{
  "num_hidden_layers": 23,
  "hidden_size": 128,
  "num_attention_heads": 2,
  "num_key_value_heads": 2,
  "head_dim": 64,
  "intermediate_size": 512,
  "vocab_size": 2048,
  "hidden_act": "tanh_gelu",
  "norm": "layernorm",
  "norm_place": "pre",
  "norm_eps": 1e-05,
  "positions": "rope",
  "rope_theta": 10000.0,
  "rope_fraction": 0.5,
  "qk_norm": false,
  "attn_scale": 0.125,
  "bias": "none",
  "tie_word_embeddings": false,
  "parallel_block": true,
  "init": "normal",
  "init_std_qkv": 0.048,
  "init_std_o": 0.0,
  "init_std_up": 0.048,
  "init_std_down": 0.0,
  "optimizer": "soap_variant",
  "learning_rate": 0.0078,
  "beta1": 0.95,
  "beta2": 0.98,
  "weight_decay": 0.058,
  "lr_head": 0.00728,
  "max_grad_norm": 2.0,
  "warmup_steps": 200,
  "schedule": "cos",
  "final_lr_fraction": 0.0,
  "batch_tokens": 32768,
  "max_seq_len": 256,
  "doc_mask": true,
  "train_tokens": 191800000,
  "max_steps": 5854,
  "dataset": "wikipedia_en"
}
Each number is 128 + 24 x the weight over the matrix's rms, rounded and kept within 0 to 255. Layers, rows and columns count from 0.

# layer 7 attention value, 128x128, rms 0.172, rows 16-28, columns 0-127
[[163 147 111 109  90 141 122 137 146 183 123  94 117 107 163 124 138 135 119 120 134 168 135 135  87 100 128 136 135 162 147 171 139 124 167 141 161 132 146 204 128 136 125 167 160 123 111  99 143  94 131 103 112 122 119 142 127 143 114  86 136 138 136 115 111  99 173 161 163 145 172 155 180 129 137 131 133 150  78 111  95 182 131 144 125 127 165 122 150 152 124 161  84 107 144 127 153  95  90 125  91 160 131 145  94 182 156  89  90 139 109 102 131 134 119 150 139 154 106 142 118 158  51 142 130  99 110 105]
 [105 153 107 143 113 107 119 125 147 105 154 148 112 126 147 140 135 123 181 156 128 116 124 137 107  90 145  99  92  99 109  98 153 112 151 156 141 168 169  96 126 120  74 126 135 146 155 137 123 135 149 168 108 143 120 144 125 100 145 134 136 146 123 140 139 142 103 165  95 105 161  95 174 130  94 181 171 176 157 116 149  92 125 127 142  94  82 140 138  96  77 107 125 102 114 148 131 139 140 111 117 136  87 137 128 140 140 153 168  44  99 144 114 124 123 130 147 138 130 123 144 156 167 132 105 105 125 110]
 [155  83 156 134 162 216 141  56 114 143 107  85  89  81 119 124 140 160 126 130 130 108 131 131 120 108 199  90 118 166 102 123 125 144 113 124 134 170 130 199 127 154  97 137  67 115 136 122 192  83 134  72 109 168 162 107 102 121 105  94  88 116 142 137 151 143 163 140 127 113 144 154  96 102  84 117  84 168 114 152 149 141 129 104 111 168 160  94 137 114  96 156  77 115 175 108 155 137  96  94  93  98 143 136 143 142 112 130 104 150 131 147 122 144 117 147 148 141 176 139 120 129 122 170 109 133 169  90]
 [116 117 124 147 150 150 131 118 173 130 126  64  84 126 131 124 127 119 146 111 118 119 150 124 139 126 120 160 121 132 149 136  71 140 140 155 119 181 107 141 144 130 103 161 132 109 115 142 177 139 128 125 122 124 108 112 129 145  85 148 120 120 158 176 120 144 138 126 129 104 173 130 129 150 171 116 154 164 131 133 123  94 112  81 133 130 151 140 130 105 106 154 148 132 152  92 123 137 121 138 137 111 122 135 150 112 111 128 129 114  97 118 108 151 138 117 134 149 115 140 146 174 139 159 140 101 125 129]
 [112 159 137 145 101 118 130 154 119 110  88 127 141 133 138 154 132  96 128 151 103 128 141 152 124 197 141 105 132 114 167 126 179 124 108 114 127 155 168 106  92 120 139 143 168 141 147 141  96 130 139 123 131 153 123 132  83 108 136 124 105 132 150 170 112 103 136 149  93 143 137 111 128 125 134 152 125 120 120 109 126  79 173 120 111 115 128 128 112 135 153 122 122 134 113 126 137  89 152  97 119 117 104 126  96 121 153 137 122 108 128 135 125 109  88 107 141  99 148  91  96 119 110 151 115 133 129 171]
 [109  87 123 150 113 181 159 135 157 114 125 145 123 166  95 120 121 110 146 107 149 133 119 120 106 115 159 120 130 175 119 163  88  95 149 131 118 122 155 151 118  99 162 142  95 141 138 150 111 117 113 148 105 150  96 157 135  72 139 124 152 103 138 107 107 133 134 188 135 155 158 161 112 165 131 114  86 123 121 176 111 149 141 162 169 152 156  54 161 109 132 179 120 113 123 161  72 140 114 180 158 142 160 119 126  70 170 143  84 153 110  97 111 100 120 119 124 133 151 123  71 151 129  84  89 127 101 134]
 [173 116 126 138 106 117 115 108 113 100 130 105 141 134 147 119  91  81 119  88 138 103 128 164 130 104 124 155 126 123 130 185 150 131 134 120 124 128 135 171 183 113 110 103 138 118 202 116 136 108 134 161 135 116 142  94  97 125 144 134 129 123 137 119 137 103 125  91 120  75 152  63 178 185  95 143  89 142  90 126 129 158 126 107 104 146 112 126 147  65 131 111 101 106  94 139 172 101 155  96 146  87 129 131 101  79  72  98 170 119 165 175 113 150 164 139 154 114 117 113 130 127 112  87 152 165 142 145]
 [150 139 152 135 121 147 124 118  78 161 139 138 121 135 138 128 149 133 121 147 160 122 158 149 140 181 143 144 132 143 156 142 159 148  84 124  80 129 112 149 109 117 149 114 117 130 149  67 152 133 149 158 107 111 160 148 106 125 122 120  89 126  83 143 145 139 145  70 121 122 101 154 106  88 156 155 135 101 118 127 125  88 120 180 129 142  76 155 111 117 145 123 155 156 113  79 159 117 152 135 108 101 113 118 134 119 118 157 136 117 153 146 114 176 136 105 136 140 111  98 150 112  89 128 110 155 176 155]
 [124 146  89 121  87 141  83 107 101 104  93 106 104 182 120 152  88 142 155 138 181 125  77 137 137 207 113 155 156 147 184 105  99 105 169 141 111 129  83 140  98 156 132 129 167 142  73 145 169 169 112 111 125 108 116 125 173 151 101 146  99 165 113 145  93 126 114 154 141 139 130 148 113 112 159 160 110 121 135 124 126 104 137 114 105 129 139 126 125 145 121 159 117 111 128 165 148  86 140 117 111 155 121 127 124 157 134 128 130 115 154 113 129 117 147 138  83 120 107 110 156 137 123  94 115 161 114 127]
 [122 158  93 139 108 138 117 151 142 130 126 123 123 138 152 168  97 132  83 146 157  86 150 156 110 153 146 134 108  95 155 150 158  93  91 122 168 108 129 124 168 105 170 110 130 114 144 137  85 118 125 156 147 115 109 125 145 129 132 130 133 115 147  92 154 144 122 126 106 150  87 128 136 102 141 132 183 147 128 152 135 127 115 130 130 123  82 137  93  87 141 140 127 120 124 120 136 125 139 156 119 120 126 164 115 102 143 103 111 132 135 160 130 118  86 120 148 107 119 166  89 106  98 154 108 143 170 163]
 [102  92 164  96 165  84 127 112 156  96 134 103 130 113 134 146 175 132 123 148 109 124 178 107 122 123  61 146 126 144 112 118 134 143 168  96 154 100  77 115 169 149 112 127 137 109 130  90 124  98 142 110 151 151 120  96 120 143 125 163 155 138 101 167 110 116 122 138 106 119 101 140 155 125 144 107  92 129  79 121 141 154 142 112  98 138 129 118 129 134 152 111 124  96  91 162 107  96 155 131 124 142 102 146 115 137 138 142 119 111 127 137  92 150  60 113  90 139 121 156  99 116 126 124 108  74  96 116]
 [122 116 101 111 146  86 141 156 173 158 190 149 111 148 143  85 120 126 125 140 114 152  81 135 123 128  99 162 127  82 117 117 105 157 168 114 166  75 111  68 157 157 131 115 131 157 131 148 170 142 112 144 135 123 108 110 141 180 156 128 145 130 103  93 142 141 151  91  92 131 108 119  94 108 113 141 139 159 114 156 121 130 139  99 121  68 120 132 151 147 120 171 145 112 180 109 124 149 115 117 139 107  83 136 155 159 111 176 137 146 147  93 198 127 155  70 130 134 176 165 121 110 165 120 121 163 104 155]
 [146 173 138 150 127 110 149 165  96 116  98 102 145 123 171 167 153 148 192 143 148 138 168 148 160 148 133 112 140 144 174 125 123  91 177 114 129 126 110 147 107 143 117 128 158 133 114 158  94  87 106 121 114 106 161 119 120 112 134  96 158 153 143 109 110 123 133  96  97 114 131 126 118 101 131 112 139 118 142 162 134 106 128 106 127 142 107 122  79 115 157 125 137 215 122 137 106 136 163 132 145 134  88 111  91 133 175 164 108 142 164 184 112 135 129 107 165 169 180 157 116 144 140 114 142 164 146 149]]
# layer 7 attention output (transposed), 128x128, rms 0.151, rows 16-27, columns 0-127
[[ 90 176 130  87 144 108 123  80  99 107 103 137 125 154 119 111 113 132 151 112 123 100 147 147 112 130 125 121 134 138 107 116  81 122 125 145 166 111  77 114 126 148  92 113 121 139 163 173 117 141 138  94 110 149 127 163 113 126 125  97 122 120 125 135 114 170 137 122 120 157  72 110 110 141 110 147 102 111 123 167 151 124 150 102 133 127 105 130 139 112 137 123 118 147 168 114 119 148 100 110 154 119 103 163 135  97 112 108 156 146 144 132 145 107 133 153  98 203 149 119 127 114 136 135 123 151  83 121]
 [186 143 131 144 114 121 134 107 131 113 172  99 155 151 131 136 114 138 132 120 166 112  99 137 156 164 117 142 131 163 162 110 112 130 160 114 122 138 129 169 130 154 140 112 146 110 118 121 114 122 139 143 132  87 133 147 156 160 146 150 109 157 136 131  98 116 118 135 148 129 113  90  65 135 143 135 113 106 173 127 109 118 158 175 106 114 142 148 134 118 120 126 130 135 123 178 168 120 127 146 131 101  87 112 138 124 136 108  89 173 137 140 136 180 152  91 114  81 133  87 137 140 131 121 136 125 101 198]
 [151 142 124  84 127 145 136  66 119 126 120 145 108 152  90 109 125 129 145 114 154 178 145 108 165  92  99 142 135 111 126 107 112 109 131 118 105 123 128 108 126 132 173 131 189 155 144 152 135 141 140 155  73 147  82 127 121 136  62 136 108 120 119 134 108 184 128 100 134 136  99  75 181 157 116 130 133 115 133 120 144 175 135 162 161  83 181 125 161 120 169 162 161 150 130 159 140 111 157 109 121 150 111  91 100 136 140  95 103 116 113 131 129  87 121 171 131 157 117 178 141 118 185 130 121 114 122 119]
 [112 150 117 108 127 126 120 111 130 108 121 172 128 117 158 132 134 147 140  99 142 128 111 127 114 126 118 141 129 123 117 131 134  82 125 143 170 121 136 142  92 140 128 127 158 124 115 131 131 112 151 180 128 136 117 154 132 118 142  77  88 118 105 146 126  99  92  90 130 126 121 103 152 128  91 118 153 142 141 126 141 131 138 178 132 155 153 124 135 108 107 133 119 102  86 137 121 132 174 107 128  98 129  82 126 141 153 132 123 170 139 138 136 138 109 133  94 113 129 117 117 121 144 108 129 151 129  99]
 [123 130 152 101 119 123 106 106 116 106 106 102 155 115  89 128 106  90 122 135 131  90 127 126  95 130 123 133 151 120 101 138 133  95 145  97 106 115 126  93 126 151 138 122  98 108  94 127 168 114 114 100 110 136 172 124 102 149 129 148  96 148 108  91  99 110 103 107 116 107 101 118  94  82 147 141  97 142 109  97  90 104 101  99 104 136 136 137 158 109 106 136 110 124 120  84 117 142 123 169 102 153 102 124 140  98 116 167 145 147 104 124  96 116 116 106 131 126 122 103 145 137 131 108 125 126 128 139]
 [165 141 133  90 139 144  88 119 148 137  85 136 165 162 147 154 154 132 113 147 107 161 152 100 132 121 112 104 127 153 108 110 152 154 133 125 102 104 119 148 147 150 178 137 124 138 117 139 130 127 162 106 114 146 182 161 160 177 159 122 172 122 115 121 160 137 149 136 169 141 144 124 153 112 110 165 125 134 129 111 186  98 139 146 184 115 117  73 143 162 111  86 136  92 172 105 148 139 121 147  76 117 125 159  99 130 139 118 123 104 163 165 143 134 100 152 152 118 152 111 115 112 136 159 102  85 120 156]
 [119 133 137  94 138 119 110 125 158 134 121  89 134 123 103 106 135  90 126 112 137 112 113  97 129 153 118 107  89 140 140 148 124 117 151 102 173 112 105 145 110  83 119 118  87 145 126 179 141 137  93 115  99 134 167 186  93  77 116 157 128 106  92 146 117 154  91 136 108 101 160 103 148  93 116 162 112 103 178 168  97 141 149 144  86 121 160 143  85 123 173 145 131 152 116 129 132 167 172 145 140 135 163 158  97 135 151 126 126 100  94 161 160 126 128 135 121 142 163 131 150  99 107 138 132 118 116 120]
 [105 118 130 103 117 140 131 157 136 138 171 112 112  91 100 143 146 106 159 111 127 141 135 117 109 129 132 154 128 147 160 130 131 107 115 132 101 188 156 105 113 142 128 167 122 149 105 114 117  96 123 123 128 128 109 106 128 189 122 141 145 106 134 130 128  97 151 120 128 113 130 137 155 132 133 125 158 140 171 123 140 189 103 122 151 125 129 110 149 121 118 116 150 160  88 111 154 134 138 135 150 134 146 148 175 151 122 120 141 114  84 163 106 130 162 167 172 158 151 159 173 119 125 174 141 161 153 146]
 [108 108 105 116 105  95  90 133 104 116 123 133 136  89 164 122 169  88 127 146 139 110 127 135 105 108 118 149  97  96  88 160 149 181 117 122 136 134 115  92 128  99 157 111 141  90 142 114 143 104 116 129 123 110 131  90 157 133 125 117 134 129 130 114 143  97 128 126 108 141 107  89 104  97 126  97  85 147 132 124 136 143 126 167 118 122  84 194 116  84 118  88 123 121 138  72 105 145 123 138 126 173 109 114 107 150 101  85 149 137 125 112 143 143 112 142 119 149 114 100 128 138 114 117 144 134 109 132]
 [114 125 162 132 164 125 156  77 115 152 138 132 152 139 133 142 140 138 128 124 106 142 168 130 112 125 132 125 139 105 122 124 117 122 143 127  96 132 140 131 140  88 119 128  91 108 104 141 134 137 158  93 149 146 150 139  72 156 140 124 118  99 114 147 133 114 123 137 123 107 170 138 115 184 129 122  98 130 136 129 113 104 141 119 145 177 106  82 130 115 154 120 125 132 107 147 118 129 123 156 120 114 128 146 137 116  67 116 138 112 105 128 142 139 155 155 137 162 154 102 152  97 102 101 148 167 149 133]
 [116 143 115 138 128 130  89 159 118 147 144 159 155 129 146 115 129 137 157 149 128 140 150 123 135 105 151 138 122 158 119 124 103 113 111 123 118 160 107 140  97 134 111 108 123 120 165 119 164  99 113 121 145 123  98  90 118 104 115 125  90 140 171  80 132 104 106 116 143 120 196 131 117 110 100 127 117 134 114 152 108 128 142  87 117 158 153 120 160 133 126 139 129 127 130 150 128 124 118 164 176 124 145 123 146  97 129 108 144 129 172 140 111 154  87 159 104 151 170 146 100 128  78 138 155 147 124  98]
 [149 166 134 154 122 176 137  87 123 145 156 136 125 143 138 145 148 146 108 112 113 142 132 140 160 147 130 101 131 147 131 159 135 135 105 163 121 112 144 134 142 111 101 124 145 124 123 117 104 111 148  86 135  75 138 114 122 143 130 150 196 129 150 176 130 100 138 145 115 142 152 172 112 152 132 104  72 136 104 120 111 165 145 130 137 178 107 157  98 149 124 132  92 135 120 169 102 107 202 121 158 138 154 131 108 130 130 106 107 144 130 106 139  92 140 116 143  74 111 126 116 120 123 128  82 135 129  85]]